config.toml
n_layer = 9
d_model = 384
n_head = 3
n_kv_head = 3
head_dim = 128
d_mlp = 1536
vocab_size = 6529
activation = "tanh_gelu"
norm = "rmsnorm"
norm_place = "pre"
norm_eps = 1e-05
positions = "learned"
qk_norm = false
attn_scale = 0.0884
bias = "all"
tie_embeddings = true
parallel_block = false
init = "normal"
init_std_qkv = 0.0189
init_std_o = 0.00445
init_std_up = 0.0189
init_std_down = 0.00445
init_out_by_depth = true
optimizer = "soap_variant"
lr = 0.00258
beta1 = 0.95
beta2 = 0.95
weight_decay = 0.092
lr_head = 0.0046
warmup_steps = 200
schedule = "cos"
final_lr_fraction = 0.03
batch_tokens = 131072
seq_len = 512
doc_mask = true
train_tokens = 511500000
steps = 3903
dataset = "wikipedia_en"
Each number is 200 + 30 x the weight over its row's rms, rounded and kept within 0 to 999. Layers, rows and columns count from 0. The size before them is the row's rms in percent of the matrix's.

# layer 5 MLP up, 1536x384, rms 0.0763, rows 1339-1375, columns 288-383
091,199,162,205,246,222,217,176,241,199,200,281,181,157,195,171,230,174,212,217,189,181,168,196,164,198,181,254,204,184,231,187,179,274,265,139,195,228,181,194,258,195,219,198,197,233,213,207,193,194,219,207,205,227,209,184,189,191,194,191,248,239,191,224,151,207,225,161,194,207,213,186,243,200,194,188,241,126,195,169,251,266,163,173,192,155,152,233,204,192,202,225,201,158,102,222,163
103,185,236,213,165,217,258,182,182,212,224,247,200,175,221,282,216,192,232,208,180,191,168,202,213,241,221,239,227,226,218,174,119,175,251,156,195,237,200,238,186,178,204,218,177,190,210,225,164,182,222,195,166,193,192,221,140,204,214,193,224,247,183,281,235,173,163,184,150,238,177,200,197,180,206,197,171,245,237,225,184,226,180,268,182,141,262,214,184,209,222,186,194,180,215,182,171
097,246,184,225,197,130,189,216,183,197,178,231,190,168,216,188,178,180,152,233,176,237,231,233,239,189,195,239,215,282,223,178,156,174,238,226,226,199,174,190,210,225,154,205,189,190,93,189,200,194,178,161,183,182,177,188,188,206,215,227,219,165,185,282,226,212,215,213,220,201,170,212,211,241,177,193,207,199,198,212,165,178,158,218,192,187,216,162,171,207,209,216,230,177,162,197,211
102,168,197,210,217,199,208,227,198,186,222,185,210,199,172,213,246,174,154,202,230,205,279,181,231,212,229,221,227,200,230,263,193,197,204,136,235,180,234,220,192,231,212,239,160,132,235,245,188,152,286,213,209,227,162,230,191,212,175,201,172,212,168,170,175,161,244,175,155,240,220,186,187,234,199,148,206,202,192,215,132,206,180,202,190,199,200,221,178,187,166,223,156,253,154,182,218
098,248,165,178,234,198,241,231,229,238,225,98,188,182,201,157,232,227,211,219,192,186,200,149,183,245,180,246,218,195,174,164,199,218,149,179,185,230,136,257,235,184,166,232,217,202,191,160,171,126,179,205,196,180,209,189,218,187,242,218,219,279,166,173,210,202,209,196,193,181,214,257,159,194,208,218,210,170,168,223,217,212,226,203,209,229,247,158,147,224,179,220,215,178,152,174,230
102,197,196,167,138,110,225,178,202,198,184,203,172,194,233,194,196,238,173,172,223,213,158,188,161,121,167,179,162,232,127,224,215,197,216,184,208,217,214,213,239,217,230,225,196,190,170,216,186,185,229,156,218,203,196,196,212,204,301,203,182,219,159,178,192,204,252,201,216,166,163,152,144,239,162,178,210,222,199,198,213,201,223,199,203,185,189,179,145,231,191,259,213,231,197,144,221
097,237,196,211,151,241,211,190,181,178,181,179,209,226,169,243,221,261,160,198,182,199,142,220,179,222,227,219,165,193,208,266,226,200,213,228,243,245,207,161,166,200,190,244,279,168,182,239,186,240,201,208,259,179,198,241,192,150,204,154,234,249,178,131,193,137,221,197,197,163,214,202,157,216,212,182,193,223,189,171,248,188,196,226,201,198,188,204,211,218,173,167,237,203,214,175,214
093,239,214,126,179,154,198,211,237,194,240,189,210,227,220,176,171,193,212,261,182,203,156,214,193,191,151,214,203,247,140,219,212,249,199,149,224,151,205,215,187,240,234,207,189,266,174,220,248,252,225,233,216,146,221,222,155,173,236,220,219,185,188,186,152,163,220,182,222,209,237,232,188,201,209,180,204,186,196,204,231,170,122,215,186,198,146,236,166,232,185,201,234,216,195,205,178
106,217,212,194,219,260,211,152,227,206,197,227,202,243,146,228,235,208,234,250,231,225,190,229,188,148,229,215,218,193,218,200,211,255,191,185,226,211,260,139,135,193,205,226,225,162,208,165,192,182,241,260,181,218,147,138,221,210,210,141,213,263,183,205,205,225,199,192,235,170,224,145,173,171,198,209,195,134,223,152,224,180,171,205,217,170,188,204,170,208,215,241,208,172,197,209,179
101,189,185,227,180,201,188,165,216,190,216,196,160,209,178,194,212,241,210,182,161,231,246,211,224,225,177,184,237,176,220,164,195,273,193,229,252,226,190,168,213,215,223,140,266,161,132,208,235,153,176,165,168,204,186,241,196,195,209,179,205,251,239,261,161,202,194,167,213,189,227,149,203,191,206,225,208,171,225,223,184,238,206,211,191,133,198,179,216,195,178,208,180,168,194,232,160
102,203,208,164,229,175,218,223,207,245,230,214,149,227,230,216,193,168,207,146,189,214,151,194,181,187,218,234,175,212,175,168,213,211,203,224,204,239,183,240,191,180,178,214,179,191,169,228,191,200,169,165,230,279,219,131,215,234,196,180,231,180,148,158,204,213,164,212,176,176,155,211,191,205,223,280,204,243,202,209,194,215,243,272,186,214,206,241,195,216,166,207,211,210,219,205,187
099,244,217,213,198,187,202,187,235,226,184,190,183,168,256,199,191,219,226,155,216,174,241,148,185,228,172,194,140,199,233,219,204,244,187,193,161,186,229,236,223,197,211,190,214,211,201,201,182,213,136,186,246,151,167,181,189,258,229,154,201,162,202,221,252,204,236,178,243,230,225,207,175,202,239,174,212,215,243,154,191,209,201,196,151,172,210,155,148,223,139,237,220,193,233,247,176
103,200,195,195,173,207,242,206,144,170,174,136,193,212,215,171,250,157,210,187,202,271,203,189,260,242,212,152,221,203,227,142,222,203,205,277,235,201,282,244,225,156,197,174,127,217,212,188,190,156,204,189,193,211,196,193,245,260,197,130,189,200,203,212,130,232,189,189,243,140,184,156,199,210,182,175,223,201,185,184,203,193,220,245,207,211,222,230,175,219,224,166,214,233,265,196,193
102,234,229,233,232,204,148,133,188,187,176,200,161,194,178,181,240,208,190,259,212,182,188,290,200,179,198,189,215,226,219,208,241,290,145,151,157,169,150,223,211,228,208,196,231,238,187,241,243,225,186,126,199,255,197,152,212,220,181,193,199,248,163,191,180,220,213,173,231,228,199,226,189,237,230,208,175,193,150,196,145,206,204,197,224,200,254,207,227,169,157,182,225,220,212,237,202
102,267,212,197,217,224,242,227,239,142,164,165,229,184,239,217,222,166,242,186,187,188,185,219,134,242,171,222,141,251,155,183,182,200,230,198,126,173,173,190,230,225,278,282,204,176,193,206,190,187,169,223,193,205,194,199,190,181,241,225,130,213,200,184,195,188,159,206,260,206,185,175,167,177,184,252,199,223,180,191,194,155,200,183,180,174,207,145,210,223,168,193,161,197,211,223,184
096,270,165,203,170,189,205,231,311,173,183,228,238,219,197,185,148,170,196,196,155,158,176,217,206,206,192,135,157,140,138,183,200,245,124,233,225,190,178,182,229,181,228,209,212,165,208,165,176,178,234,235,216,187,188,176,275,200,175,159,189,203,147,227,212,172,256,166,233,224,236,189,219,232,201,134,214,168,270,211,214,167,175,209,173,253,142,167,152,184,168,155,231,200,224,242,247
096,205,190,198,243,202,170,239,204,191,169,222,167,202,194,242,238,194,171,137,178,226,221,206,229,250,245,173,221,201,212,193,199,218,202,160,191,225,228,186,226,230,191,244,214,263,255,215,170,206,155,137,219,167,152,166,180,216,131,164,173,196,148,207,214,233,206,177,229,252,215,160,158,180,204,188,169,206,220,225,176,189,195,195,154,241,213,237,165,220,226,178,207,201,167,179,180
104,150,182,242,261,230,154,165,191,222,176,156,215,175,176,176,202,245,203,230,173,156,150,221,205,193,200,202,158,189,206,165,201,167,164,209,173,220,194,238,239,204,159,186,179,204,190,219,250,177,185,205,147,188,207,172,171,230,205,202,191,195,165,162,170,227,193,194,165,136,233,183,216,188,201,210,174,181,215,168,219,211,176,186,196,200,200,241,195,192,223,229,189,200,118,213,166
109,168,135,205,142,240,192,214,226,158,180,193,210,218,188,204,175,180,213,182,131,195,150,253,188,202,202,208,167,179,226,170,189,169,217,165,195,229,244,217,221,187,210,227,205,174,202,135,208,195,207,199,271,155,183,175,211,245,256,163,231,246,164,260,194,153,239,176,212,213,247,176,203,207,168,178,253,221,236,166,220,209,188,185,208,226,172,202,196,171,209,235,141,202,185,215,158
096,201,230,164,214,220,222,167,199,156,202,220,219,203,231,182,215,201,206,201,139,196,195,131,221,251,136,228,238,200,184,189,233,272,204,193,158,174,235,202,171,206,211,232,275,146,151,223,215,210,260,260,178,225,253,197,150,232,205,239,204,176,195,195,219,251,133,176,189,150,177,173,189,184,219,176,196,218,213,200,188,235,253,185,234,161,178,242,186,174,177,182,194,189,155,243,216
113,238,239,176,211,157,212,236,160,148,229,200,190,161,234,228,154,203,180,187,223,220,190,224,244,176,265,168,208,225,216,184,236,154,243,186,220,231,236,181,184,225,166,186,208,148,140,217,190,228,190,188,214,180,195,167,211,234,183,214,234,186,226,180,196,169,203,210,261,164,235,217,210,217,157,205,163,220,233,123,138,203,172,162,189,194,233,183,175,196,198,201,213,233,221,211,166
105,218,193,227,189,174,204,205,213,167,158,241,242,214,228,220,176,219,193,190,145,232,228,226,161,177,177,192,224,227,147,162,151,192,201,223,182,190,223,219,246,175,228,236,178,207,175,182,222,145,214,209,203,220,191,145,186,187,187,234,198,258,203,126,226,148,224,190,214,181,251,214,184,151,175,155,161,171,198,202,180,235,245,193,225,216,195,200,225,207,222,236,184,185,173,192,148
092,116,196,182,183,185,160,196,218,185,195,240,241,177,171,185,209,170,187,239,217,235,217,190,197,203,199,234,203,224,202,231,200,170,173,199,239,206,155,183,131,172,200,202,234,204,220,215,238,207,190,268,219,216,178,180,190,167,204,217,169,197,229,131,220,208,228,211,203,200,170,195,254,213,166,226,173,178,252,185,249,188,178,186,232,202,147,194,202,194,206,216,190,189,227,261,210
099,211,209,179,191,198,234,214,242,243,181,276,244,236,196,163,193,242,173,193,199,219,228,133,226,199,167,175,195,164,192,178,200,166,197,167,223,186,180,217,149,147,218,197,210,174,243,207,185,193,194,190,204,158,191,169,169,254,242,187,166,187,256,236,218,209,182,202,231,111,198,230,166,157,220,238,174,136,166,254,218,171,201,235,203,211,220,236,184,191,230,175,148,245,148,189,187
098,162,225,221,222,193,239,210,187,204,199,194,187,170,199,218,153,170,202,214,135,227,203,169,188,181,196,178,226,208,294,230,184,223,204,207,210,215,200,200,189,201,204,199,197,218,128,264,169,197,208,217,159,215,206,195,191,202,214,259,200,199,218,189,184,270,195,181,242,148,190,196,230,185,195,173,168,180,264,178,223,224,244,211,220,211,183,203,224,236,186,129,196,217,223,218,188
095,163,243,199,192,196,241,179,191,219,291,187,209,233,196,216,206,235,172,196,169,151,180,203,207,200,219,251,214,207,167,266,207,241,184,210,224,217,206,196,260,255,173,196,204,174,185,241,186,215,200,195,248,214,211,240,161,200,154,224,223,185,211,138,197,189,243,207,235,231,224,230,238,165,215,159,225,224,204,208,200,173,192,172,215,201,220,207,176,217,186,203,202,160,251,160,158
092,190,186,217,191,170,173,191,201,202,227,199,210,205,177,182,171,194,211,156,188,210,185,217,172,208,138,250,102,181,231,196,266,163,234,172,176,183,203,218,156,236,249,209,234,220,218,173,199,147,234,212,190,162,192,197,175,164,139,225,209,196,241,180,206,157,197,186,196,218,126,151,192,202,206,222,215,224,195,207,142,242,270,249,229,205,271,228,204,214,160,183,230,207,185,188,169
096,232,193,233,204,172,206,196,198,211,182,209,231,203,210,227,260,249,181,205,142,190,179,212,199,191,228,220,190,135,189,194,193,243,179,223,152,234,183,147,145,217,158,226,189,178,204,262,212,180,162,162,183,223,173,182,213,197,191,193,192,180,263,184,249,189,216,203,217,178,181,231,203,228,255,202,232,180,163,207,194,236,214,178,215,190,184,160,193,191,164,205,218,197,162,183,229
102,188,259,186,162,233,232,204,166,200,207,170,207,254,140,263,179,177,177,225,164,201,218,174,211,182,255,210,214,208,170,112,186,155,234,210,172,206,186,234,210,214,185,233,231,201,174,196,174,239,229,244,207,195,164,213,198,183,184,219,186,194,193,196,181,177,219,230,249,184,189,208,132,188,157,167,211,157,240,199,143,238,202,179,210,162,198,157,234,233,201,209,229,237,139,174,228
093,157,177,246,197,233,206,185,233,220,209,177,236,185,205,252,165,184,195,169,216,253,152,290,202,132,163,202,258,251,173,239,203,148,259,195,246,178,153,147,200,196,171,205,203,168,158,248,214,248,240,249,179,188,215,191,166,155,200,180,179,194,230,224,186,180,267,156,180,191,219,227,251,193,215,207,200,153,110,221,212,211,209,201,201,188,231,237,177,128,201,205,161,136,208,211,186
103,249,194,248,216,169,221,189,165,198,165,153,184,203,140,104,167,136,217,164,170,229,173,192,191,217,227,202,201,217,144,231,217,149,227,214,135,226,196,189,220,223,193,204,208,202,157,230,190,180,171,203,189,213,146,186,200,228,164,176,215,169,176,165,247,230,231,171,190,191,173,154,229,192,189,154,154,183,162,202,194,196,204,213,199,233,206,210,197,162,215,244,189,162,240,260,208
097,213,193,167,242,212,197,200,196,174,202,232,192,286,200,186,202,176,200,248,225,217,164,217,215,214,240,207,167,255,158,212,241,158,223,184,198,195,141,237,230,155,158,205,220,185,202,240,275,113,220,214,206,209,183,146,193,175,204,216,131,219,249,263,257,184,239,175,264,197,189,221,145,166,155,191,216,222,252,192,147,161,212,220,218,221,218,197,202,212,180,175,136,212,225,185,212
102,178,202,235,147,229,194,269,231,169,243,215,212,219,251,246,149,167,171,167,87,198,193,168,173,239,154,181,210,175,172,193,191,170,177,167,241,192,271,171,272,223,216,190,205,212,192,208,204,174,217,180,190,201,241,149,243,239,190,192,159,203,149,248,172,226,173,194,172,182,199,222,219,203,236,193,194,235,229,191,177,209,184,215,205,157,214,163,167,173,225,219,262,158,172,217,165
113,198,160,195,194,217,167,108,233,182,187,173,193,209,225,224,226,249,203,217,146,217,166,213,242,212,211,219,168,196,158,208,157,194,193,271,206,225,240,217,156,193,195,148,174,199,172,246,132,170,236,153,180,208,183,216,198,174,195,196,170,208,155,168,160,222,153,177,212,221,217,186,195,211,205,193,197,208,283,208,203,242,227,193,189,220,254,198,211,206,202,274,189,212,198,179,195
102,218,199,164,220,140,147,184,205,229,212,238,236,156,190,195,150,198,188,232,239,176,160,203,192,205,266,194,159,167,178,231,224,211,173,201,198,207,185,168,216,144,176,240,232,235,145,238,136,211,142,196,215,212,165,209,205,157,163,192,243,212,223,199,258,197,207,197,196,223,165,224,208,270,190,189,215,201,222,243,232,156,280,176,185,152,193,181,228,256,222,175,160,144,178,221,213
100,219,167,206,231,186,254,172,175,211,258,194,167,201,234,218,230,154,213,245,218,248,176,238,189,149,179,203,211,164,145,226,227,158,184,150,187,179,198,218,212,230,251,142,209,178,206,174,224,220,162,214,171,261,180,223,177,203,140,218,147,221,195,150,162,215,226,194,226,237,182,179,212,174,184,199,177,166,218,167,210,209,232,226,241,252,214,181,164,198,249,219,210,263,208,179,193
105,186,241,221,183,151,191,233,237,198,172,246,224,120,182,222,238,207,179,228,227,154,213,221,220,203,166,204,192,217,131,236,197,199,183,213,198,201,168,214,234,168,230,211,167,211,200,201,212,182,235,174,236,206,176,208,214,179,244,184,176,207,243,170,187,188,160,176,132,173,183,225,202,191,159,198,137,157,201,156,255,220,220,230,200,218,200,143,213,173,201,190,170,214,199,243,220
# layer 5 MLP down (transposed), 1536x384, rms 0.0785, rows 1339-1374, columns 288-383
102,248,201,172,203,194,165,189,171,258,170,164,133,230,212,159,152,172,186,256,136,211,212,214,225,207,194,193,227,175,230,212,213,154,196,174,172,195,218,176,154,258,177,225,259,178,234,214,196,214,175,152,168,149,201,159,215,192,217,230,176,191,132,211,198,157,230,202,197,244,195,194,226,200,183,229,202,146,202,242,182,224,221,214,213,224,230,220,180,223,232,212,216,195,221,210,220
099,167,217,198,172,153,202,240,189,165,216,229,245,224,199,240,194,161,226,160,191,200,207,156,192,147,191,137,244,266,236,255,197,169,210,198,203,240,256,239,209,233,187,213,169,194,176,164,174,182,196,163,230,171,174,160,186,188,220,226,178,152,188,186,208,210,253,214,250,211,242,238,173,189,210,142,217,251,220,205,232,146,227,244,210,243,241,182,213,192,205,273,227,195,270,187,171
102,213,203,228,276,216,257,155,155,195,237,192,160,227,179,232,187,253,205,199,253,179,286,189,171,195,180,210,207,180,228,178,178,213,211,216,197,201,183,212,139,224,215,252,178,219,225,231,192,181,181,189,219,187,242,247,174,163,242,203,202,205,207,240,154,208,208,188,190,214,228,176,232,177,127,229,204,199,149,188,220,170,185,236,196,220,172,131,135,211,186,190,159,190,136,215,154
097,165,279,182,219,266,223,236,222,191,179,185,222,227,217,177,219,236,258,126,168,231,149,184,202,200,206,201,229,164,189,171,196,221,161,223,170,219,232,205,214,180,145,221,172,191,175,162,219,248,155,182,213,194,186,232,183,222,233,171,237,179,192,210,240,219,214,259,223,200,202,161,223,232,189,176,206,211,220,206,160,203,201,220,182,259,211,207,236,177,172,146,174,199,162,222,225
097,160,207,178,222,236,149,205,154,194,208,218,224,179,172,216,178,238,181,167,171,208,207,210,233,192,174,231,210,156,196,191,226,193,195,203,199,208,186,179,254,209,198,173,155,165,182,240,303,194,146,231,141,155,201,166,188,232,234,209,191,207,250,229,182,252,142,210,170,249,214,223,233,216,253,211,207,187,250,117,207,159,221,197,182,156,170,200,225,193,252,189,210,201,176,194,185
095,208,147,172,198,238,234,275,190,190,225,196,161,237,144,157,185,210,214,247,258,171,234,192,154,206,183,217,216,184,199,131,229,177,264,188,247,250,191,212,157,170,219,195,217,179,191,165,244,196,176,186,201,192,181,177,162,148,150,169,198,153,218,191,163,195,182,200,163,207,200,247,232,233,170,152,245,179,231,207,175,221,191,208,216,155,208,196,205,221,236,202,246,199,215,216,197
101,177,136,206,129,179,227,123,177,195,173,222,210,204,164,175,189,231,161,216,212,205,199,160,225,222,229,208,184,171,135,212,206,202,201,190,128,165,140,210,256,167,192,202,206,187,180,219,209,152,222,214,227,214,169,151,144,243,159,195,218,201,171,222,169,231,225,188,189,195,148,178,195,214,172,190,192,161,151,183,196,229,211,144,155,118,180,246,176,204,235,188,197,165,186,215,180
097,201,177,240,212,257,226,169,160,158,245,205,205,216,221,269,206,198,243,212,223,198,184,170,230,232,165,189,236,150,197,185,168,157,198,180,210,214,165,241,194,146,192,211,200,168,198,192,173,197,140,196,184,207,205,182,197,225,186,243,261,167,201,155,182,207,209,187,164,216,216,223,163,163,181,185,141,222,189,224,157,223,233,224,160,192,240,205,174,189,214,231,235,213,179,225,202
099,251,180,134,222,192,126,249,179,199,183,189,165,201,260,199,233,225,254,167,227,236,232,191,149,230,208,226,195,200,197,159,216,228,202,200,158,183,236,203,207,231,206,244,161,195,216,161,196,157,205,161,192,129,218,201,232,219,177,180,180,204,214,205,197,230,203,178,172,165,227,252,137,200,206,134,186,154,175,187,98,129,199,209,197,226,228,157,189,169,216,181,188,236,199,272,208
101,209,196,176,231,160,223,186,242,147,236,183,157,196,212,212,174,156,175,162,251,236,220,153,185,134,232,221,218,203,213,250,186,176,223,175,180,239,175,232,159,246,218,202,180,189,256,233,202,169,218,224,144,205,284,232,210,200,205,206,196,234,203,150,233,252,258,195,221,203,217,205,210,196,170,236,238,152,197,245,174,192,239,203,248,194,163,178,178,198,263,187,184,164,212,235,192
107,190,164,169,244,168,188,132,137,240,239,180,235,187,204,186,225,132,194,209,251,231,187,247,197,170,207,225,186,198,170,196,213,260,191,210,218,193,197,190,221,102,185,191,212,230,197,207,174,203,146,170,232,190,171,207,178,226,203,237,220,171,228,213,203,141,227,203,175,211,191,217,258,189,214,202,252,225,213,160,183,226,217,162,230,250,250,163,202,272,234,207,187,211,121,193,223
101,260,191,177,213,223,206,187,189,174,220,185,191,188,232,204,175,229,169,186,174,204,196,285,194,238,151,193,120,209,204,214,167,182,201,223,213,182,172,248,207,193,248,193,165,204,190,207,199,178,227,208,173,197,196,163,238,186,265,175,184,236,189,205,210,159,216,171,196,134,155,211,209,191,188,263,233,245,142,184,237,186,166,266,240,178,234,168,230,254,218,205,202,213,152,187,223
107,211,217,195,189,241,207,220,193,192,217,170,215,200,182,168,182,240,191,225,224,164,190,235,202,181,161,218,198,198,209,204,219,190,211,164,163,222,198,183,235,190,215,192,187,167,179,154,240,169,233,152,229,229,240,192,196,180,149,203,193,159,186,208,224,239,182,216,216,221,304,151,175,229,203,153,195,169,155,141,207,256,194,178,229,187,223,234,227,247,205,161,207,168,185,185,174
100,198,166,210,179,159,206,180,200,185,206,208,210,191,224,181,140,158,201,162,192,257,227,245,260,187,244,253,228,195,209,178,252,209,172,169,178,180,196,191,206,213,160,221,221,176,217,182,122,229,207,176,197,179,223,221,234,220,171,202,188,178,237,213,137,194,198,204,216,215,162,200,154,178,250,189,175,182,215,236,181,173,208,225,192,204,169,214,233,196,235,237,175,211,203,208,294
102,189,196,220,181,185,137,204,166,247,152,175,183,214,263,201,253,224,205,148,185,242,229,222,187,240,139,214,168,248,221,212,206,183,197,212,199,200,173,163,207,215,181,166,174,206,212,193,191,144,198,163,149,172,173,223,210,152,181,154,154,225,225,207,184,173,243,244,183,150,190,210,128,232,170,236,202,183,220,207,209,181,201,152,194,170,177,223,197,152,174,208,229,187,203,205,224
108,212,170,208,167,210,221,208,196,245,206,205,204,219,197,261,216,216,122,167,196,213,193,219,190,210,213,198,200,173,238,231,231,223,163,225,261,210,149,196,254,155,240,220,274,170,173,202,177,201,195,196,200,209,193,184,188,238,199,242,176,186,173,260,221,190,221,145,240,189,179,173,138,196,204,176,184,124,203,191,184,180,243,196,199,209,247,211,215,212,188,230,263,201,265,174,169
097,185,244,184,130,158,244,214,241,209,210,222,187,174,177,196,232,206,163,209,225,157,203,225,223,249,190,215,192,212,238,172,224,211,163,91,159,226,167,207,179,262,238,147,187,161,236,239,193,194,192,228,170,179,224,205,215,216,224,194,161,183,189,199,150,193,219,183,200,172,227,181,172,180,248,230,204,197,217,282,204,181,198,212,241,214,175,219,227,202,191,196,201,169,205,204,202
098,195,172,237,219,235,223,205,195,235,196,163,217,221,215,138,205,194,205,198,181,200,197,119,227,198,171,222,185,235,216,213,219,204,206,216,180,262,240,201,211,178,210,181,226,165,203,179,229,181,168,223,216,193,152,218,138,139,256,216,207,199,198,180,207,223,234,195,204,151,222,225,195,163,223,208,200,231,226,150,168,226,247,175,239,176,191,180,212,230,214,192,132,215,266,157,185
105,217,170,200,197,219,145,255,178,179,177,214,187,217,142,147,189,193,229,219,194,207,187,235,194,152,236,209,191,131,211,176,230,267,223,218,197,210,240,238,181,229,190,159,176,228,180,225,176,162,268,209,188,194,188,206,185,153,218,215,225,149,211,213,229,177,164,241,189,180,171,207,163,197,159,229,175,207,202,186,197,135,204,161,142,181,269,139,162,218,192,198,209,198,207,224,186
097,67,200,214,215,222,197,172,266,232,219,219,219,203,175,214,175,214,162,218,233,245,191,206,184,215,175,196,205,208,211,228,169,213,249,199,220,246,205,225,177,163,209,235,159,189,252,197,234,195,169,252,225,160,170,238,209,232,185,182,214,181,235,181,183,189,160,214,187,219,182,180,174,147,204,218,156,218,200,194,191,220,173,163,191,196,203,226,234,202,154,200,198,169,196,187,226
100,199,171,201,207,187,196,170,228,235,193,208,202,171,168,186,234,206,235,156,193,175,206,192,221,152,182,177,229,197,193,201,187,194,165,176,224,142,201,140,216,171,237,195,203,143,234,205,279,182,164,220,206,201,150,148,203,166,169,184,172,258,202,241,170,199,176,230,166,215,221,226,208,179,171,233,247,187,177,232,243,236,134,221,137,205,212,244,165,211,176,193,200,166,251,179,98
105,251,253,232,191,250,201,203,194,220,154,159,219,203,214,203,205,267,202,206,194,205,245,195,147,178,225,168,212,193,163,231,256,234,193,206,189,225,196,190,192,219,245,214,141,176,185,233,213,179,205,192,176,225,202,222,163,200,209,169,220,180,213,173,154,217,221,167,174,195,159,163,183,210,163,160,226,227,176,208,170,175,199,118,206,223,123,250,254,234,210,244,229,170,163,203,191
099,146,171,161,170,205,165,241,231,215,207,184,193,248,201,246,211,220,204,201,188,207,171,185,161,207,182,195,244,216,243,224,207,193,260,195,172,187,193,223,221,241,201,206,175,180,215,185,256,214,213,232,255,138,270,184,220,195,147,181,223,180,197,239,185,249,134,185,193,231,256,253,221,177,193,177,177,146,180,201,179,159,151,199,203,273,194,223,209,214,234,232,194,201,242,201,107
096,202,172,210,256,155,156,215,206,189,205,234,171,128,176,149,189,231,188,211,161,217,166,193,160,185,211,212,156,199,223,229,241,207,221,229,194,225,206,169,248,171,200,150,183,210,215,178,196,190,201,185,184,235,203,194,220,183,180,221,174,217,174,174,227,185,227,277,186,154,227,240,166,233,186,162,216,189,200,202,189,238,238,245,166,166,170,226,209,290,173,109,198,190,226,226,144
096,138,207,176,179,204,245,163,193,222,210,187,209,228,228,209,219,161,178,206,172,214,238,218,228,246,182,198,178,193,203,239,237,233,228,195,168,177,166,134,213,191,131,174,239,196,239,167,200,211,149,232,182,241,226,182,224,167,192,156,188,263,199,176,174,116,213,245,239,158,173,165,177,147,217,186,243,213,150,175,188,198,227,202,159,209,240,238,230,174,165,264,174,125,206,196,168
105,167,193,157,205,147,159,166,229,181,200,245,199,181,204,185,210,181,169,231,165,255,191,190,218,226,180,206,208,208,176,208,238,181,155,277,207,202,258,249,204,183,259,210,199,203,179,180,151,200,201,139,221,216,183,179,146,220,266,189,174,184,225,234,186,187,191,197,199,185,172,158,185,229,181,214,167,227,169,233,187,191,215,184,193,204,245,247,223,197,223,196,163,183,222,258,258
095,175,130,189,191,186,262,246,263,185,220,187,179,192,228,230,241,244,205,213,184,212,216,189,234,188,191,175,230,195,236,256,229,150,178,191,230,233,292,217,240,201,140,206,183,227,210,225,213,219,195,187,209,208,227,141,173,240,239,213,264,230,173,205,222,193,154,176,201,223,219,186,185,207,149,226,155,184,246,232,220,269,187,186,162,189,179,175,188,182,219,164,209,244,155,193,182
096,162,209,227,213,180,199,233,205,172,203,190,201,169,235,138,231,228,194,211,190,213,221,178,175,270,179,139,197,227,279,193,187,221,264,184,174,213,198,256,187,144,213,151,201,222,165,146,208,223,112,197,188,181,215,194,177,186,240,201,183,176,152,215,181,184,178,197,206,246,206,212,188,212,189,161,205,228,226,229,257,202,167,207,191,226,197,201,204,144,223,199,162,247,187,205,191
102,182,160,207,192,108,229,183,189,174,219,188,178,178,174,210,172,195,233,201,215,213,184,234,166,182,207,136,197,218,165,162,196,167,238,193,258,183,190,176,244,211,253,194,217,144,216,204,238,170,210,205,149,169,201,211,179,179,158,188,224,210,189,174,244,192,186,190,173,198,193,177,234,185,189,195,234,222,149,203,193,206,210,234,208,273,198,205,229,147,226,171,200,124,190,212,171
097,213,155,175,254,159,196,202,153,186,214,172,172,208,223,256,220,200,143,177,173,133,198,168,221,138,200,248,209,207,229,182,256,192,209,205,236,262,198,200,235,198,164,138,222,202,232,164,167,140,196,163,214,191,232,151,195,190,174,118,171,204,205,230,201,164,189,245,203,204,197,212,245,218,191,223,216,209,197,200,201,213,187,238,175,191,231,207,236,224,202,203,220,202,218,142,233
103,174,206,213,224,232,235,265,186,157,160,169,200,196,162,213,195,206,231,173,243,168,140,210,196,187,188,183,209,177,227,201,146,212,179,163,214,160,155,204,222,165,256,244,163,249,205,215,228,199,145,242,205,240,215,183,181,174,195,213,223,214,203,194,279,172,205,144,169,234,214,203,228,154,216,194,238,184,208,185,233,108,214,166,228,224,190,202,241,256,218,190,146,190,149,197,186
095,192,178,200,235,195,221,185,221,223,198,185,239,193,199,199,200,186,167,177,219,152,235,176,127,177,184,164,213,188,183,199,227,224,257,205,169,202,194,251,193,192,159,218,184,291,155,141,202,205,226,203,243,218,254,247,193,192,181,184,190,216,193,211,163,181,178,281,175,215,197,206,221,163,202,189,241,226,201,160,188,197,192,216,193,249,194,169,243,252,234,191,221,217,204,184,167
104,182,199,204,206,220,209,201,202,257,255,207,180,250,259,215,181,204,277,224,237,207,226,128,162,178,205,234,246,201,183,179,214,196,225,197,184,214,202,224,217,205,157,260,170,171,182,186,219,190,175,196,229,173,209,252,195,276,171,210,176,193,262,185,168,221,165,171,157,191,175,162,155,230,224,158,184,179,219,181,162,181,207,151,227,190,194,251,141,203,180,174,202,201,149,211,147
110,252,226,224,178,184,202,216,138,231,237,232,192,217,214,207,193,152,219,205,173,142,218,261,209,163,222,181,125,191,175,168,185,195,166,213,209,250,205,165,211,157,222,191,218,190,204,162,146,221,225,248,221,236,252,208,183,156,146,190,142,221,223,218,191,174,184,236,184,163,184,164,198,182,176,222,232,243,153,244,168,226,142,216,205,155,201,252,194,163,230,193,181,202,222,165,226
102,201,240,186,202,174,123,242,215,180,174,192,197,225,214,198,149,227,195,240,221,218,205,218,167,235,140,173,205,202,153,169,141,196,220,212,216,198,157,232,162,249,215,219,233,183,159,157,259,188,211,179,156,185,200,172,186,192,247,220,188,219,161,196,235,208,238,217,181,240,196,212,173,170,211,197,178,163,177,201,246,205,201,206,182,198,209,230,143,172,142,211,214,220,242,209,161
094,207,154,212,166,210,175,183,247,256,194,194,206,179,130,219,163,203,206,203,201,163,210,203,206,188,180,213,241,171,229,212,170,205,201,201,140,171,171,206,215,229,261,201,196,240,179,189,213,169,198,170,189,213,145,245,196,170,138,222,155,237,234,202,180,235,154,265,238,220,193,162,182,160,252,131,204,221,136,148,191,227,143,189,194,200,278,169,196,190,191,222,215,214,244,233,191